Part of a small language model's weights.
Size: width 96, 3 heads of 32 (1 for keys and values), 2.17M parameters.
Architecture: LayerNorm before each block, learned and rotary positions.
Training: a variant of Adam for these matrices, 104M tokens, 6348 steps.
Each number is 128 + 24 x the weight over the matrix's rms, rounded and kept within 0 to 255. Layers, rows and columns count from 0.

# layer 9 MLP down (transposed), 384x96, rms 0.135, rows 239-252, columns 48-95
[[123  74 123 136 133 140 150 150 123 123 108 126 177  93 134 118 116 151 143 112  94 115 147 109 114 113 140 161  71 126 116 114 145 140 143 118 138 126 139 128 150 112 118 113  94 141 174 116]
 [109 142 148 105  76 139 111 108 116 133 141 119 126 113  98 151 134 133 131 122 149 134 119 140 139 122 103 129  78 110 140 113 111 109 153 132 106 155 123 140 144 117 122 122 165 122 143 171]
 [112 159 157 134  91 112 179 128 135 134  82 172 128 155 145 146 114 138 111 110 115  85 126 111 166 138  98  88 123 134 103 124 149 170 131 128 134 152 135 150 172 126  96 143 118 125  91 113]
 [142 103 128 130 114 107 121 137 169 142 205 119 108 101  51 135 112  55 109  92 109 211 114 170 151 158 108 138 113 152 149 165 185  92 112 183 123 154 102 127  99  99 117 117 147 100 141 130]
 [127 139 118 135 120 147  74 102 119 151  96 134 186 123 135 125 155 128  96 145 124 139 137 109 127 134 134 143 132 152  91 145 157 102 120 131 108 139 146 147 133 142 136 152 119 107 127 142]
 [120 133 164 107 107 108 133 156 148 138 156 137 132 154 103 132 131 118 118 147 116 142 141 126 121 127 138 112 154 144 116 135 104 147 121 110 133 136 100 159 117 116 118 146 140 164  86 137]
 [137 101 130 141 169 153  93  93  93 127 129  61 124  88 164 153 125 106 126 114 186  89 144 161 121  87  97 130 133 137 123 128 136 112 106 130 131 158 124 151 145 104 132 120 156 140 107 111]
 [101 148 121 101  94 151 107 105 122 124 141 108 128  83 143 122 102 131 138 135 136 126 163  97 129 138  94  87 118 126 146 100 108 159 100 110 148 116 165  93 144 147 135 150 100 118 117 123]
 [102  91 174 144 127 151 127 119 126 131 125 149 175 123 105 134 142 146 116 143 119 164 130 106 124 127 149 111 122 143 131 118 122 110 147 140 145 120 150 140 136 131 133 147 116 154 175 112]
 [148  78 139 156 118 109 108 146 144 150  91  98 111 124 152 162 142 140 125 130  75 118 135 120 152 141 136 130 140 153 132 132 127 113 122 140 103 115 120 124 103 105 101 113 160 119 114 129]
 [124 134 100 133  89 126 151 144 106 102 178 148 164 142 145 114 101 134 133 115 156 141 119 132 124 120 130  89 103 120 103 132 144 147  85 121 151  89 127 110 142 119 145 140 141 137 172 122]
 [155 135 123 147 138 148 103 127 151 160 152 139 134  95  80 144 127 152 136 156 153 155 123 106 165 139 109 108 133 132 109 151  98 105 134 107 134 150 125 111 125 142 182 133 157  91 109 132]
 [159  83  77 144 124 171  83 104 184 181 126 130 117 100 117 146  94 115 154 147 168 148 103 140 144 157 160 125 157 153 133 112 148 158 136 158 142 151 124 110 138 135 154 141 125 137  66 105]
 [159 119 100 129  88 180 147 143 134 124 116 110 139 116 137 146 119 161 123  92 137  94 182 141 105 172 122 109 120 117  92  90 112 110 126 158 118 114 119 100 138 103  93 136 146 127  88 120]]
# layer 9 MLP up, 384x96, rms 0.156, rows 240-253, columns 48-95
[[ 93 115 111 143 161 154 113  85 124 112  94 108 121 136  97 112 138 126 125 149 139 132 120 151 145 138 100 138 152 127 135 133 139 137 147 156 151  80 124 128 101 148 115 148 106 114 123 149]
 [ 72 140 101  74 164 109 146 105 148 105  69 107  99 170 134 114 137 122  92 136 140 136 143 146 173 117 108 105 133 170 107  85 150 146 150 130 129 161 179 147 115 140 151 132 138 135 149 126]
 [ 74  92 170  82 160  88 156 111  76 153 130  78 134 116 153 123 135 158 106  94 162 117 153  98 140 134 113 101 149 125 174 162 112 162  88 146 145 130 140 137  89 145 118 148 106 104 162 139]
 [106 127 122 115 129  99 141 141 135 160 152 139 159 174 123 125 140 153 128 118 119  86 142 127 116 137 108  97 158 113 141 116 100 168 146 106 161 115 146 125 138 167 114 119 152 160 138  87]
 [143 167 115 136 171 153 120 120 109 122 105 143 118 115 132  97 124 134 125 160 154 115  99 127 113 148 151 155 136 164 106 139 142 118 113 114 132 149 127 141 132 124  93 130 132  87 152 133]
 [153 140 115 133 144  84 125 152 119  96 102 100 106 137 111 133 149 127 101 110 171 106 127 113 139 134 162 154 120 123 119 133  72 161 135 137 106 101 137  83 105 147 132 157  79 103 140 145]
 [106 172  94 127 117 100 116 118 160  92  94 101 152 119 113 119 160 129  99 167 149 109 144  97 131 121  88 130 148 131  88 155  90 168 100 140 104 152 134 123 136 165 117 174 133  96 130 155]
 [135 147 125 143 176 115 133 126 171 106 113  94 127 111 116 114 111 112 103 156 144  88 142 143 141 115  83 103 155 111 142 122 147 170 139 140 112  75 105 146 154 129 142 136 172 148 126 125]
 [131 115 111  83 158 137 176  90 133 107 127 111 160 124 118 118 124  89 151 113 164 149  73 130  91 127 172  91 150 106 123 115 116 170 105 115 142 122 127 117 126  96 118 126  78 108  93 159]
 [135 135 118 141 171 109 112 138 131 126 117 112 131 141 136 143 145 115 115 125 110 120 125  90 181 122 150 148 132 152 161 127 131 124 168 133 121 145 149 138 122 177 119 122  96 115 101 153]
 [109 152 128 133 130 100 102 104 145 146  88 142 179 146 156 124 133 156 111 147 121 177  94 141 134 143 143 131 161 116 177 158 118 151 103 132 131 117 119 147 139 144 128 124 130 149 126  97]
 [136 125 102 122 110 126 147 116 162 165  75 106 152 130 195 112 144 145 101 139 136 168  93 106 107  95 107 115 143 125 141 128 111 122  86 173 148 132  98 115  88 136 117 164 135 173 121 135]
 [ 84 110  87 109 116 150 110 136 113 145 105  93 154 136 117 141 151 144  75 103 158 124 127 113  97 115 139 103 164 128 138 118  85 138 111 130 157 112 171  85 118  81 137 146 125 146 125 124]
 [127 114 107 104 107 124 136 115  88 156 137 155 102 121 141 128 153 146  95 116 154 129 172 145 103  68 142 130 108 106 145 128 134 131 130 118 119 143 119 101 123 133 157  81 134 142 142 157]]